Weights of a small transformer language model: a variant of Muon for these matrices.
Each number is 500 + 50 x the weight over its row's rms, rounded and kept within 0 to 999. Layers, rows and columns count from 0. Numbers have three digits each. The size before them is the row's rms in percent of the matrix's.

# o: layer 11 attention output (transposed), 64x64, rms 0.286, rows 14-63, columns 0-63
# v: layer 11 attention value, 64x64, rms 0.33, rows 15-63, columns 0-63
# q: layer 11 attention query, 64x64, rms 0.351, rows 32-63, columns 0-63
# k: layer 11 attention key, 64x64, rms 0.346, rows 32-63, columns 0-63
# up: layer 11 MLP up, 128x64, rms 0.355, rows 0-18, columns 0-63
# down: layer 11 MLP down (transposed), 128x64, rms 0.562, rows 0-17, columns 0-63
o14 105:482512452430523392532448520572421495471485490464539524530506453467498384463525462534477588525582468415527452469553462459521636457490508452410456564478522474439491542518560498550602514506490455
v15 110:561479491430540595601463514446451486406430440594517553475537532525512462562433503547532444508534479490382548496578477507494585458468521464457497493482505530551561489541493455568618516490522569
o15 109:357502513434476471464490579493487537439475537579491610508440490503428477476479396434509547569522452539499592425490527499406489500557546471467523543468514413510566469496499544500516477519556596
v16 099:510437458508482473429518443502463435513474552548609484510472428563503580483494517543428533497420559566592538542439616550546508476536396514471424476561538541476476454507501506491563533547597525
o16 105:522394483592470506471539489493527559546531400455526481568485519457506537512490626500534492449560462494377442496525494430488431411515576553527523521396525537443508585491470486519443429485538503
v17 081:468498497528501430478437558492459505476400535569490484499464396503530446530481497525486532525512429406513420559430516408420441508576550482463580614535529498456464443545505430556482491493541597
o17 081:464555471517493508534553469521526544557548616486451474533522388502515477534545504465511337516564530511478466347522591563523520487492509498586530532524419482553451556465518496508475580508493504
v18 110:460453470541447518578460434572446511510426458451469501465560496418478550521554475406439532500482474455497499519449504427437501502523500499398528487556438567523475401607536383451465510551556453
o18 111:504507465550533519511471509600532442537509625431526479474528479594467450625619544492565477492476504516487520469348548500472460516509494457490467590484557452451482507481544462483517465403507486
v19 098:479478465525466514453541516376480498418476524475564462455463451550530489513581407460518540445587553483480567450550508500511497513474483615370522442581511491515448476542466452472570396473545482
o19 098:543390465561473482516588474512511589486481529488476506464525448441383469589474470500519582492507490475533451454485560418542459572524468568600442594482499515599550563472491514552495429470538513
v20 094:541442491569571499507451514581497540479482505525445517416554531464588534356615477543487518514525486490467483469483517459592528423571452501383452473475504482522478495485518438533581509551531405
o20 099:504508530468450502539527545513473445481478384457460420553546450555442553594605495492534584476482493435503494516535553468457443443480476468496469604431537464413478452500531484406453476477531618
v21 110:477482575503399503454523478539539568498540418454482501608440470485515412535467521473491476502584465533410511520469441517469519482588522426515496518595524588410479411484534492592575469492438501
o21 118:502455570506485495541485403473474620430467533460441556444609532558524446556449447418513440522526500543557557492485504539445519490553497494488561485542458429556375508522562518452542518489514402
v22 104:511546577553561529526530515440448438479490578477431498561481464475483431443491489479444545516480523593521441558399573469538504547448453395449516536454547546445586608497517550433520488559486443
o22 114:468554614497612478435572542555468492470523486494478369519482525495505551506543575528474533514598441434522423521501414572438526578494465575429525481507514423507489540532422547507494503504530452
v23 107:502495465536557467559472501457591468496504518476457478519461455522512502464540451487518520533504432485430589563454432571476497553409558438507509608520437468503469487625407581563465407469447439
o23 106:487498469590559516553508517468472521488481567582419435505472533592430454453477523506493530492480615460556468519520584580495592526561505531495479454543512511570509598498606482540393526489467567
v24 096:411499420578486507510584501512482513602509492561525516485449435538502544391501530469420572453487536474521479525628492461394469413519533598523487559534460469525514498540573545572516548514491519
o24 100:581507438550422579529459492465518460532546567506538457527466560523594440498514498469447557554582508432560454501512624490551560476531570519577525577448476497454485432406460517507483448470442443
v25 090:476547557553440410574479480619455515436419563502508550496420525510519555512434521497557522511526445545566489560437525571555489535493480425512547388534531530524513501411412517500552538503564558
o25 090:507525637533492520476550495518513460516593491466553570481480485556451598516497475492455486502527484503426527531537437527385376454506505442565546435481426459457483624526502479542499589499533468
v26 101:460518516498443410544574453562515514524541458556493466385572514540537494473521567504513484526577578574468546487486437507504533606541493457501539548529457441462545540497560529470388605461514597
o26 098:463480534514411521456372412490445522553473474561545499441485461634537573499575506415493473516472515533417441540486556492557479563453494486475536450579507542579551473538447515524495537561445451
v27 098:433492526488475482408572550434441498472562464579415591473523553496523504520517437435627504460489478408549536539477490520459442483577520518544574602457563539516541483526477487443509443486475415
o27 102:557607544488537522487581486459513486497420502515505513512464455442504341549474353565527514504424494544433510564466468512533529503517493575568511489495477459601491507475499506501449543463388489
v28 106:492478510494462475458565514439486472420542447510385565499578538418495492488547514395485574429483495544477551517518422433494551543500394482586474468559517422470521482529477535621507455543561465
o28 108:493530483623525456492484542494487488473348540575435545507527492505473552483547450478482539467439490553590445607474518484511431529480493519506596533529440376511481543531527457567466428459486448
v29 100:511505517546464520489504509488436561545492427421512409455452472593532433460500513514508584469547470487425509593551596499608556576540612503539516485568423518552466489599485492470547484510461510
o29 104:575497474448416506574543450474501516499505502501551421449549517527400550520431525404512492610487462524481505520446687502397526595511464543531455466525520478529485541506534480462502525469474479
v30 102:488413508532501671400586537540513463482491492489488446549558506440547452440509562545449486569529414526543554519440450506550453504511543520486490497524567407598544501519492422532468534455471501
o30 105:509640552472456523524418466546590558523476488581419475489527567441529471510539540450502536470543389570535529589481551542512515490470505529457446566516504532509467486439493499449474533501567637
v31 100:576466512483488546510470511436503555468545488481524437527502548483474451441522466528597461583457499619570599496536590493437486533489514500542504412526509443423432456514609471519385508535562483
o31 110:556470483513544423475476519518455520510459483497530544473544502388593546569460630380523570439471568479490499486486497501526502504430442415506502515597510514598485490455590427527505469519507576
q32 074:379600587552510496480540556447503435488505502513465505515510436492455462513517514495555587528526465557559465446513420467521502508508558466569512521479493523483576540478565612424596432471383495
k32 105:465484571543439493470461518500510484560456645480509401507539547508508571607575518503562448475465415472556445423516475613574510515532475402470516518496456468444438467525484440513457526541473511
q33 092:512587613548484521498496545440460575447541475530520467382513428503521448563539560455532567505486420536502464456452525547521495459517448433558480581459425469461547431534608584480537533533502522
k33 105:531577505450479487497480538433557629494517632462460385507449445454484570493536602499509527518498517515463502449409488518587568462561445512518478582565532526442486428460535442497499488503523466
q34 087:434372521534457512441445505516457468547506451461493656527510533511461506513469611534508574451565443413532490525483511513532485494444556464573439514509474486472423449550424607516483475463523530
k34 090:539522491621545486534506529517468465506542456495585547494546440585460462476564509448444486514579452490555580532471522345482461589448564533471502433548467534519483518565480461506446468393486462
q35 060:511531470555515497371583436432565511454457468520436558502497524441475445491536532475445546485554457515514477398470552490417479547505539409576527563504555495585532388438537555485538554489530455
k35 090:478487438565500574484501463436497601517494648495515433465545420548557569460576532540450511518469443449562528433464448430627567493473453489508472492452525444500528459518521486583488462516539472
q36 076:484571468536539500571541567561495509346586493534506451512508493401405545470481493486466459501454540459461467576486437496530488425490480507558521578497485442467594381529525472485556529534495429
k36 095:515499490454376492516501506465519521576449597530527373496466442532488520529474454483463525540561528540657497514530513442533505530534417481509513595461490461409520478536566507401522568508553498
q37 085:509507512507502414486481560383467550517552636524527463507512459544484524544414493486508455527556440483535545533419497509551465511448569552468653474511553559449492540477540427500436426467465547
k37 111:576475546436489363521594491508492443503435436548485558592511497509465532569445499442540523450533479531514460555501530530405431496493464451531588482525479452473461564466519482526381538548499405
q38 112:493552522535498496526499568423531547559585606544568428502486465538493485517463523537557512534424478560568454539500431429535522486571390487443509429412538534424476427495519410477494480447579481
k38 097:457480438569492588461490466441501504450522566421519433505533490547594513424513554522488517594467405457581423568497489440546486480548503544480510555468456478483564388493527454408504419485563484
q39 110:508544491496578592446492489551443481566417465498488541520634499452466545500475519453584469518622447575536520632535513489484518398504487471492544534505485485477451486506515597467459485444512573
k39 102:525443543498517565544534568555554529538549442498539515478557494493464501529468474486520467492583472477601510523463450376586519449458475484591468458531580576492512560520559497608431419531492401
q40 100:522441547607473492504588486508457503527428488483454506495424422489474565466542508518571520477464425580523559494486450398477487470404537459549489487605456419563415473453594471548507483462519549
k40 106:470491420482476554483570520558459622491553573467436498529469548515518558470457527613495475406538448560433457474405513463505532512493590487542506511469408504511526464573503504463487559417602516
q41 096:537487495471498515472487460446408489567426525500538520510533518532435507527494533423480490395556520468459609445603571465444477472360470515445477485532475420520491493522407506471560602562464506
k41 121:469407492513607483473450567532501507569511457492438499552523505529439521467630519504606551477545586485536575552461473436484485506470538481469590552486506468493628473541418529481446511442545471
q42 099:484465545541417504597473529484481554547424488510460397504614592508486555422474549535473485516536565484517511416528443511465525616476575510491503388510564544478444546479495535472531491439547559
k42 114:471528417560561567463499511562528444535534557459500505528460555536502504519590405503536495499540430476523473458483536456489582670518427527434456459473575483426450468576498465484535588512456507
q43 097:511489487556427564494551521456479406452528416537525486442345491536522429484464589493502567514468500466428493509541505442492586570546481540499575471514519552497495542446571517422412579447510481
k43 097:494509549518540503545473531503419501519512529477576477498426570493583455461417475466497439492470567376538561363439461486518548502401455483461516492545538540466603447590513487436538534539481505
q44 094:555483544464523655515472478403532498439612459455505506555472544490474450550615505480468510524499527494439455573411426381515591558525526547533459480497491462482541507531480538551499443496493501
k44 115:471382439582507497500510498494532465470468501528550397413419426466535497562538510515551425526503479643501577475491483522485571484433634522450465547496489470484544550481516533452495443489520437
q45 115:446509449436466532524516536492572438463595445519476570453532539494415424520460579447501544574554478461500586558459439560455404476625538529510577499450523531501474500432519464516430435500476519
k45 094:410499553484494548592615473462519549518566456486641522515444490468497468492501589490581535494540515540425578549474509586573502580512545497464518600433502487451477517535449486541547559514488523
q46 107:599561476435423459460437494540571414521505499494405519507612527568591471534526622507499492454508526498503534535437462579594518523564555537493505489486490481466456477501535470544481446463421422
k46 102:512489446506517514540439457548521532558520492578513520444519471458493451550531567528560489375499372472502497397626498452504496461550506484434595492452498508445428501492476467455567473467617510
q47 122:463495527460465500497567528490526565496422477602423516506458610392465402556508514592567492550522524460537493462460424519562516471544520480543509509443564552509600416493543547557502518575455470
k47 112:519542493493474483470486518378552472617475464422571512538442433507516493534501553557472506484561494554493490465502488507561516518546501517606548549453480550527574558466464557439560587477417637
q48 081:536524492482429489392542402536598526514587534459447450502513461495432444534455540534544522444485444481480508552458446509610501532464506550472422536557609510470439478513445481453487444497591420
k48 084:517512503498492462601509461559485440467543559401512472491555546596527438488510562463482552530481444494608464475432519477427521443490601453509516516595476506506452484482409474404507533411532590
q49 078:623475480418500557419472536480557461565618470430522423531455492446483521530536431609530443571445539563460525581478456532501529539507456463457451485502502552518413479524494458451492433537472538
k49 089:496460511490524523501576524525534484431525461451499472492424563518507480452539442534571507534543508496459491442462418537361512484467655484492474464589426563506511450443509575533571462518414572
q50 090:503576529541522554525542504456546563432473487525504556530499488470509472536449583535451470479476509547529426449610483456609566505475477434571488544486539536510587409493546639591543434494486506
k50 086:561530515570396470550450550545452506495547592495547454419483486491500518575475524444514467494542487524617565445442477470488514529590490500556403532521487583427432491600423525433503456490471526
q51 081:496560453466563448550570561536529560371595463567535471464564442463467418518488485474492490562490506443540480561449429590458526488552455494558552551538537487412540453538457511495560569519432487
k51 100:544628400548503505522517500558579538420516553568520483500506415451430518494489585523508474499514489452568555491461564533568479565569504450547492500588467571471427454496587544543553576502468489
q52 095:484561574612477510529477471490491492631438497545530504515533533533484586487452601556467497543468423521434450414575522452521489482635419502440434434476439540444501526502524511513469481492507525
k52 082:504567522538499467523501612480518539512563438480510462606510522491436421509527597487513507450590558547501536530399514480495500571483508535525544617472516417486433508547520466541533401444600502
q53 102:458482471395535538394464487541454522461537518548536495438468459417484502547541438574422467450507534528474640631474455513487495474460502462539554559459599525490506408497498489510448551530521469
k53 078:532488432537602478513513398485491382449563433485482527528506524437549545456446526502502553447509479466452557536461566536364474486528487512452446402571492531508548486465495471494538473579463610
q54 078:426532497415459525392516566533536469499557485498435476502497428515505433583462518485458473550482452492515483457409443577488535510422449484549524540531603489599531470451581547501513466589406450
k54 120:470424521482525562513462461585478491399523469556445481494530454460486419562512428535468451436510571562434432516475540533484453460464551488401425427588463445549541454486435515560449537420470466
q55 102:478467470472552501527509468557380524483443493549436457579531545441517468414539473522483489449527550505488524576623586441475492480505567579503491454486553418499487526505420455436576464423582549
k55 143:410467521401562515484480493452471451474489407513447485504494520455578422519477573539445471413592484488441448545593509581517571462413562534470494429454541478475531558444513546562454448484548507
q56 118:450480457399400499405541444491500435428542558536540471513546523454489461500541581489555562541448545461477498450441510462518507581567541581419540559437532574457527532570474470502484474573580527
k56 104:527436393513452525481586451563570549537489477528436444492469498588479551437532484474476471504506507464500437444505456393606565510504573530504454552501541523461486461551426536514594535393442542
q57 118:494550518572553485475599521491548538444516499445607433446466506457492486487615449500408488482483521464545496534486530553530471433433535534575464577645529498532570454515515444499464481486534405
k57 103:476475518589492463387484502569532485615491577515613450514494491585406539516481471466536483513467508443537456530464521495444495431543488497435509526526469512510457486408542595499430623522567499
q58 115:516415507536522568506443468474490560480521462554603544503515583512518510464531499504470404461494381443518447453537541458407389573431562463454550525568494530480514471414495503468559588522482535
k58 103:466428589461527566464484494486484482459624432520451490494489456388469517583462567561469429522478430471416431521507485515533611468474487497515439444484517430520406476507569488590488457500532513
q59 125:495437381456486533388424522529463506444501563484499549509472437467479392626426495493464559547452554531533512491549541475441517529499466618558521535455415514447490522505473494478452535482478577
k59 094:461587516485584459568504457408486508562556524437474561511467573489452556532558566516506476418563508510466398460461473529453527496615433555490430437469488412423537461461571480447478508529485511
q60 124:520498538479434468372470438537525550536587504448493455473471551636426431471481515502483442501363496543492504513557473498472478461513590545489454494476569498477596438569519551523449505490562464
k60 098:494528413482561543490524442475492433481407500488527505547477463437497528528472555517535501535437471443451565546423430492494535423656616521527512437558479404545547526505508523532470434414515508
q61 107:433471504420518482425473528468520473507533522406487534442504510503468498496534443487525450576480458507472526562565503521459551627547545531435452403432432458427480385595443514524400476477507527
k61 115:519502555463593480460520556465408414454496436489500500496468683588466447524494436416430496530561552566562494483491529517446519491443519531530504445510496492538462447536463522512570415494471560
q62 136:506523542558500506413444512499425418507521404451478560595570485532488559451477444527492482530525510471496518537461525562459480552543621484538514446578437496453528544489604555554581492538388485
k62 102:542538515590561551521489412518486428538459590534491535504484548475525468474556496465526523509535532509479476513491482592544449606563499527437604497561393539540529467491439529400580571479432563
q63 107:501457479516409440528477563472511617535524506438447447520404588559561451525503466426572462486513570457503533532573513518559476610513491570617498472509444525462496425563514481470475490502573516
k63 106:516519480561592492482562499589532531418549420450435470482408444486555444457476478453444505526522595480431486428438470462539539543537444492477515487548588513467562557445542560501465535472499376
v32 086:477443531326558481537485593446530471534505486593477425559417552506561557461523466450528463523524461442461431496467442539498491613471536533553539477458516474455566469518449499588486529525477505
o32 081:549515515511479455485442505563505468567560503502541380472401506507519465513489478577373482462501533601524547501480502501509517341526430509520461556486451489546598454469434514512537502485530402
v33 096:484549484526518583527484487511555378438426388508498447479446492472498441556481532449555556459600522541563491535413456492478432514471470523485488440483515485531436509503437380485435481431399483
o33 089:532436555483547449570477471498525395487516474452587535520574474477453613478493453492432546482464477461545601488571590464556420475458435526516521433437459423491465424525514457444483530534508424
v34 094:576578549492540576485513551461488444479437545433444523473431532492569492504426456635563511531549501469576499426526476526418438477502492502452520471514530525478481552592610592481468554520506442
o34 093:463594555510531541514506465499462588491551423522535486492544520428525449522544447456450462561438462491536504510575526457490363440375537444543487487526513433525565513488359508557502494443476512
v35 095:501446542469513485438465442539562460566575435509514439469458393539461443499526520456478537550546545481426353511476562462414553469451419494407539497497495550420510503586569503462522535513501507
o35 090:547567481491578494493544522458375537568453562447502502515490514507502510517496409534539467519436543572481577476529560473466524479581532509519346438444433420471452504487508477441426524499419560
v36 109:524475499437495497459448524545556518470559542463471442578490399394439416539536601551487452546386521417456526502535596550507543558496479586542499547531489508477444466502537463530551429445515479
o36 107:486454538543401512478524565480375538618458466451498520523461544598522593467597486491537458522542532614546480442470473494423563519488501442465537524477437545519507495520562480529440474517471582
v37 106:515505444459447565486585485379464447502458475627471489515481554526437521547431441447499469524462542452596480473503462478589527465466523465518453486451430573505564599438606482515460494484527532
o37 104:441443471527574573495528469439537509488590451548488509576522482547578544498503565492416514393435431502419481494464542534530467433459491493456436514555582508392482412470491480442536478462561429
v38 105:468552517536479633518485513457489464521472442572514488390426548571532446468503471583426470559518520576454495462570616555511410566544494477548522525480438487572486517570424496447498515531506516
o38 099:520514523458591491464510409432603461516477474485488477515528484403570489540483422517468525456528487553612458448562516523552534540436455462520454440431544591463507484488434558645525527521487515
v39 096:448482530453468570503509495483451503504503492447548584499519536513561525498604502426480517529519489614506557422550595511450418449457472466485413455484462545529515398597619479521505459437467551
o39 092:449518555543510473481531457515541492388482521444482423502579409538501559400505486576547523501467525438603462493498435503438550416556470487559552443494499488416420580438423475482466489508454544
v40 098:482396467519482553368490469461484523577489592522554455457476524418483511548442508537439414442493412528465479444485480511540514490565461573431491522447438501553494425538476518532487572569562581
o40 093:562378548473541549568508513500563520505478495606438528465477447525524564578440431555514519599578561553472485552435495510495538487462572468512372478496536466465501568488475536476531494473501607
v41 104:518462551586379420526449472559537446476566544575437423451502446533557483537476465510568558512585461539502520518452522549493473562522547515559495550491359570491494482502553490469468504393518513
o41 104:475518401508649532463473462512465425557536551528565449520543482490474482526521448644466497472496455495465501502492499472517552524408513423452544560397484455494560474509585524525466575583498532
v42 095:475418531571436528492410448501522448455472517344449480481419425544571579558497526560521482545501487503443514465517533595624562460447445524490525478454479447471497479479497495496426518457454484
o42 095:473529496443597535568464544606533528496516516534562520546495502503441559551499440566470466591498558529563469476531531463550560550529409494455570497592465446541396468504446480559484516556507616
v43 105:565532462486502471514508467430480504463507430554547484587473550445499553486525513581518458582535475470408506602576537498543540426603513453493435469541525451620416441509484495542481432490491411
o43 095:452487574454410580534479517453535417603465466367479476532561537521547413524515543400494553510511431516555522517424502524461520515483434550517508459584556506503511579556477470447558520541556523
v44 111:552475547464440590497526536574437383503481483465437464590606447500542564446495456501510502514538468480422567485430486450524540584522414487564396505410433465488489497452497489512532523514522438
o44 105:558535470515613474478516517558517531550418434505566411517482541557440551540525550524507517453537493542514485515458511556583365434542496457436533496540546560523476572519508422479470645496510509
v45 110:484486552521486528505451446472526506425464433530458530581424535481605496537530561547456504528549459482538482580364450570560517490606514433457515474543509562425494498477533564521599571499565520
o45 107:513518463506574628595571575506506526564506556478552431481496527483568463540467422552396509483561466515489465476552549544394515512437415535590503582495562447524516499435464506488505545535477465
v46 101:417558558550581528522475426605474513448483443472542466493541487425497573521555380529444432500579544558481501446530457477560424520502499430482559455487427463483569549504535506476508434534429441
o46 092:482503429456572484458479537548511559443488503476455561429449454577585458482428473426453566477485493454582485533466472488474425471455509565566562416401514446442433461561507550540485584498560548
v47 102:463531521473478549573492514512476554518564483416436508498452521485544522519529425459500550473536435526518581508442486480439513596617494526384495513345520523588594475496481491502486530423457456
o47 091:570459574492587404482432492564630460529415527503521386455522514462493454404508436553515520509529557428527447526500447505481503434480571508517469516575422466553450451527464516429520498521518465
v48 100:531477494398404452534550461501542553501456505442459536433472475520469442535534542446489412495568490417455466523397436447518523601497521510473446478482483520550533433617521568495435409485533454
o48 097:506457549570457493479441544501458514502506560467493537531505625538442509433562457565539539388531594496510545481488611544491531500471529446533467486513458460436455507464438579441573630510480533
v49 096:549491447447513572563545497537537510515433440573434498464534461494416561552466472529445422495503497512448487501464477566480477354514477531532494577475485480471476482573566584525581451466382576
o49 093:448453643432551514469530535465520536456603513440647503488435536518581520459517528472540521530529468535541530574454521527423466474549518401421512502452565472453479513459522563487472553459518474
v50 097:517541470472445467542480477470458592525491547547643466512509463472446444493508460592497507590484539432551586405480553501421506512437477485394498521567526450495452449519465526530534384461500538
o50 095:370553587604423505429511470505494411573493512521392602446450528512587487439475538517517517504531495442508437555534497467501493520468486508471449515457427543458518557500497558495437459476433575
v51 099:530564501586497451458478579421608482498515516567448519513450456589539493529610430471429460488549455491504531471458484470561506506492542486528580446360462467473452500494519507478516463378466457
o51 091:444474494535530501445486517543532458457584542479584436454475516493444558561437412496508543462402563473525533582478512473512493480468438533512441628571533493434532467570502428568493504611570510
v52 099:535573495514507586483435543583413513520467610502471473514391388468546516405552578446510486486435501514457519516458560531482501365521515517430530544467446527494483588531492425497504504511507513
o52 087:557502564514528456439508455545534550486590523524526441528540480468476563549509468425451449576580471530479437459479466487483493583546478434547434486518493469545370532532563527562417491582499624
v53 098:502480519502451480572406410538543446516559519490376520524386468537547477514503489522532506471560501501439448534579507585527460551540432413484462537437529567373522550485478540442548497490521556
o53 099:521544420411642478493616539474499568545496529455577412451465535561522489527585490570446437505497499489556525466490605491499538527437436550483509520513458458554505470434496561503511452580505487
v54 090:594402559451501516492492531559542574513558461526523477531537553547398461527572508511570484384456507498531447407502492520448469445546538494466504409490468588465471520491457458418562465525606496
o54 087:645471440523449487477503531433425492483466462389512504472447437531490625496522477521514457442446493463475525533482479551529456553486457488511416535497554540500478530559543617546442466396441477
v55 099:528513514458466459462486561517526517503452511430571536399531587490616534489450504480447532541496559520472508560500555456583533456424558523463480480493401415527476589432507481533605571564444467
o55 086:480481499528507515427491494473621503438556492605417480590470430470448450537530433469530503502483456501506479450523444517394432500629443556481551535519488460481525518610438425497560543503520521
v56 094:541566491491494542424428557494594470482507524498516576517530517513428519529388365470510475492537581516442449567493567537489539433500439473537463491628541514475489444477427470434513550544432521
o56 089:444472473490514431503603587457484457490452437472443490538520503441498565575572631535516545555436456533479564540549493492481470565550582536443478402457530436572566514532495491572506498483571523
v57 101:554471530522495519516491486560458575397491551636493547498514585429529435524506503526495568551498495531506468455486419552553530511477584535536457440399540543469415536550441559571484528423568476
o57 097:505563518549453596483452558291492480510497488503544488457508513486451551495469445528397504520528493512466431523492510490512454414441396576528532536485526511423572471441561511521524534530548521
v58 098:577563470441581547494488506459552536534507528498556517592475549536564496492458531548577454432529505525463575503469422447465543546534630448543454530474434447506496451543521523564492476471379592
o58 088:521418551482434409512457458547503407470525481484448420399475547491582502527553504485497508521509369470476507501497503449477459373452483444473540620537543461432572553498453482465544515517465492
v59 080:496458447508627494559520500574482474538486487465496478487535554635410518603612496517533487587471512493502425487403546481472582546458473472465468475512545527544508507407535472552478438439487529
o59 084:490504478539475401515458533496434435529461435405570541550523460504550469470453500513487516481507519391487516482540507411520569488629491545438508624520457518439417482451445434535534512419495558
v60 092:523451513548471475484415546521531513516585548470457512476528501533375462497426565509450432546480438520441570538544503593438554532496521403531544416462545501457482568483550390477506497438581544
o60 089:502473426532508458554518512463400513463476418497496425510470522499499558491482511544550428492495547620543418598520500451504576581518502572474487502547518507503528465610585539472543374572479530
v61 103:436556562442433384450535476438477521481530587507580602517584403528508520554502491533535434523464482479544476524368484496491529545530503487572542485450486500540551581505426483469487568428497479
o61 100:459488472553381527480449613588522457538498485592487420457539493490484489571453494535597480465456488428412427537544558484469458523548590486488472481469513498420543402457503545514550526552538472
v62 091:497512533566535447429453516408615543492511539550427526518526476456529452463544509502579490496453453531534439521438524572491385516462512505476382497530407456501575427411452517461470550568498479
o62 089:597485462498449503490545521593524445522498583559493455601488548521523536509464541576475524611471447425458552469525529551491566522406576498543474532465442501491556526553522497645557472460532495
v63 097:438527521526466475495496542506496499536551441473510504542499408464486389519465459493466550483440505557470400484420429518575549444479440478527507499546568408544523580554457585543509381461596543
o63 094:496456503481496503442529488496428549517450499505494546416481568571562540476443508524508502593466537495425516541588534616494506588557528496576510375559466561452529445438586507462580538515541549
up0 092:472427527467447483451401600465527390405471508465495506546421584522467518447544579510441500469429423530441467502550456460440457502428419431544480530491482496396517552546485483520450504527482495
down0 082:490484490510453470559598438566488501490472560530523443494517508572472453441496436546502468581557510570592564518385561567576497506621428491468512485551460506525471458453470502478597574508448458
up1 102:508523547516485459488506467515614469452418539552564535526547527550540523507480501428523518506463544521543524536551444488441478543520488401508476427466378504540506575520499542313592526487503468
down1 101:382459514458538437452563607533464482499452568536589507508505404413522552530582575554448408503537428499504485474467597466537478490433461501490569529463467460529554515557464511478550460510474462
up2 100:496481555418538507581430491615524620463414508510512510411504487530533477419489550524589465541533527477485469469558434472575542489587555531491553488535439491436470450398525533469491486417500512
down2 091:519486468598526439486557568457427483526458477403436531540509487463509486527521458426492508416575376538411574488458479419487451464501487574522418485506475480534400462479555480533507394499528492
up3 101:555475490427488510495404503549603504490520584475491462519518516444457485502458458492543539503486432474532488403621408540442486553514477536420454392547486483535423576444465526421526585464491492
down3 093:501388486580582422444486457559464529519475534484412477494556502442537483398496510497484576426384508475413441460552471363529469448470512526524555504532497550556481541473547538465543527506479503
up4 095:527558430429505386483491378530539580492534566543432459505526394534513502538506538402522446491466499489473406462567564431528513518452515455540487509543444529480448456570542529507492474433592482
down4 098:471398482413485445499475448475516524500484473476479461522425592458510485553586560523569561558503525502418418619510593519540573519550529393468525508443588555523509532544461521490530556484486471
up5 103:398499466577513555487466479472487492526491462498535461504469501532502522515587527535570455531532521497512467488552514506574490494542564504354533380567523474553609493520439373437541518577546451
down5 092:415491491487419538535455439519501482503413511505423471508548493509594533548494470443534478509571604460504397539515538488532510475576629550478462436506546583475511510510468385476580499474542563
up6 094:405450433532521446548485439423531453544511447418562475565503528573531504615471573425538418544442487361575521496496545481458482500473558478479519514485470498495470521474430603448522515502479487
down6 090:510474398459429494446443498501432411607466483494460432460530555477536527416469434531464507445433513491523525551528387522461495557529539525489496438493523459608437421542530427539462534572519547
up7 095:502549453430548581481470542434506566442511544554517515456531475519569444646537525486476458455479491487489470564565377544552522557534568519538480522513467580532573484515546537429561584462534552
down7 087:502524536539431433500493389500529379502503455427541525502534459517440512548479519446457488505575526554517542421520492335599467551501414597492525465496520493506478514538467509461476528503547591
up8 099:468451472431479506492532571485613523489422439481471500591458532525540446412457449442516518532520563430495507565458431508561458526541537422613572491526456573537540456496510523427528441538481409
down8 095:465506463559552499570474473532460427492507492611552552429507541480471489466503494533479498487545554555488475459537675564445507598554491483485461581523524541439490527462467559541428468496453618
up9 098:593495500539502530543485550578551446551502496542480534541543391492447495370484473545577510593429491585529547498492530450474479483537444487518547550485480483524444481628434550478443582570498483
down9 086:435546461495494505452626524505528491553405565488481563426508456495524471513516555554467443554515430508520516432508512496538578507392565571456551447448573509540562538459467485526420595582475468
up10 109:533496424481451565453390510425605510496539539516481509545444524533485519435480535405484558486521447544483529475487469430517417503573547528554526454502500596521533392463415445547493463525612493
down10 113:515585530591556487495515430510492506488498528537534452526470443524573499498518456586464444568497484612394495506483573522506401430462557548621471386450503536488493487477529414503486439541477491
up11 102:444656436522572553553472526540489530480452510456477508451602514521428401440526522522453449537469529451525487474519563542422513515580486474516509432491550560485461419500565584534502439514425473
down11 101:558515575641461397447491542477589520403455450485471464557440506488463454558545507564410550484511537452588517535557461537532547509409565482470460528472489506539590522537531530463462505480464472
up12 097:517515454384538562501551523444592549495440497436566467449559430426539559440495532408492421427429520483482491495504570470501577523393496448467526506481479481457585438555548485446547541474481504
down12 098:495500480466512416512501556518606536509511492468579507496462483531484492417423506490516566458482525510450356486473587455436408507567508530438547624553538536381511453530553489517446480472515476
up13 106:555448512506573516510510574542433540545465461497445483452599538463537513526364479527539521499488479504520485590579352527493528495552484446460507509468463527461554520426511564554512621434538509
down13 102:501464419527461515518496502454566618519526545434570517485611486607521494524512486515473436485523587536423527499532523488601432508479518482586498510446503458486448424491522522605476447549464609
up14 102:565530496526417539506473484567536590537555480455512497498549576487449460459464492543501449568464443574452408417580421428438419549574512409490493480542598543496460475418473533472491489533488480
down14 101:551514460536589551475456448449464476484473574489495490487520414438572479483455531521472580473521449405409591555459517534567460489574598569547484473471463428411548564539473498487552430480461525
up15 092:518545490565460581537463508546458503459455511529538458474476507442488500514430542471422479478453450584509510482522580614517588459515409463549435444593436473535531464527461503412483470412595431
down15 105:502540430560527552462538484533509548507424457501551446458502472587518547416506381565531491451403443449446487456514409557524606503486478448478413508555474575524535472559444500522496524581529448
up16 109:415431508488453460404577506497609420416458486556569489490505520442460489479424535472553555525443593498560515461455485523550510478535571486569546617463523456498465545493533531482563533520511410
down16 111:459596533464549471532534472550508477524453464513485588575415521453500472518503525560459463572548484455540488404509477575517524527534385438556507452578531525592560516429493422563425424550500520
up17 093:563577477446451529474422599399554484383467497392513485548551495489541450512459489537471522533477479481547427519429544572463474613459440494473431558542422509536550496479473462494504550496461554
down17 084:524512518490545462443561542526563454570489616467437530484560501501500515523623466470425366538514518483486478413611495542428517503560558513527549471482530494507486579439458550494496582478485424
up18 105:489495474548515480525503517421527465481494520502591514502594544526407455546478455492502515569475421520485431468504471575579435574453565484526525445457500529441404521579411475434414462487436395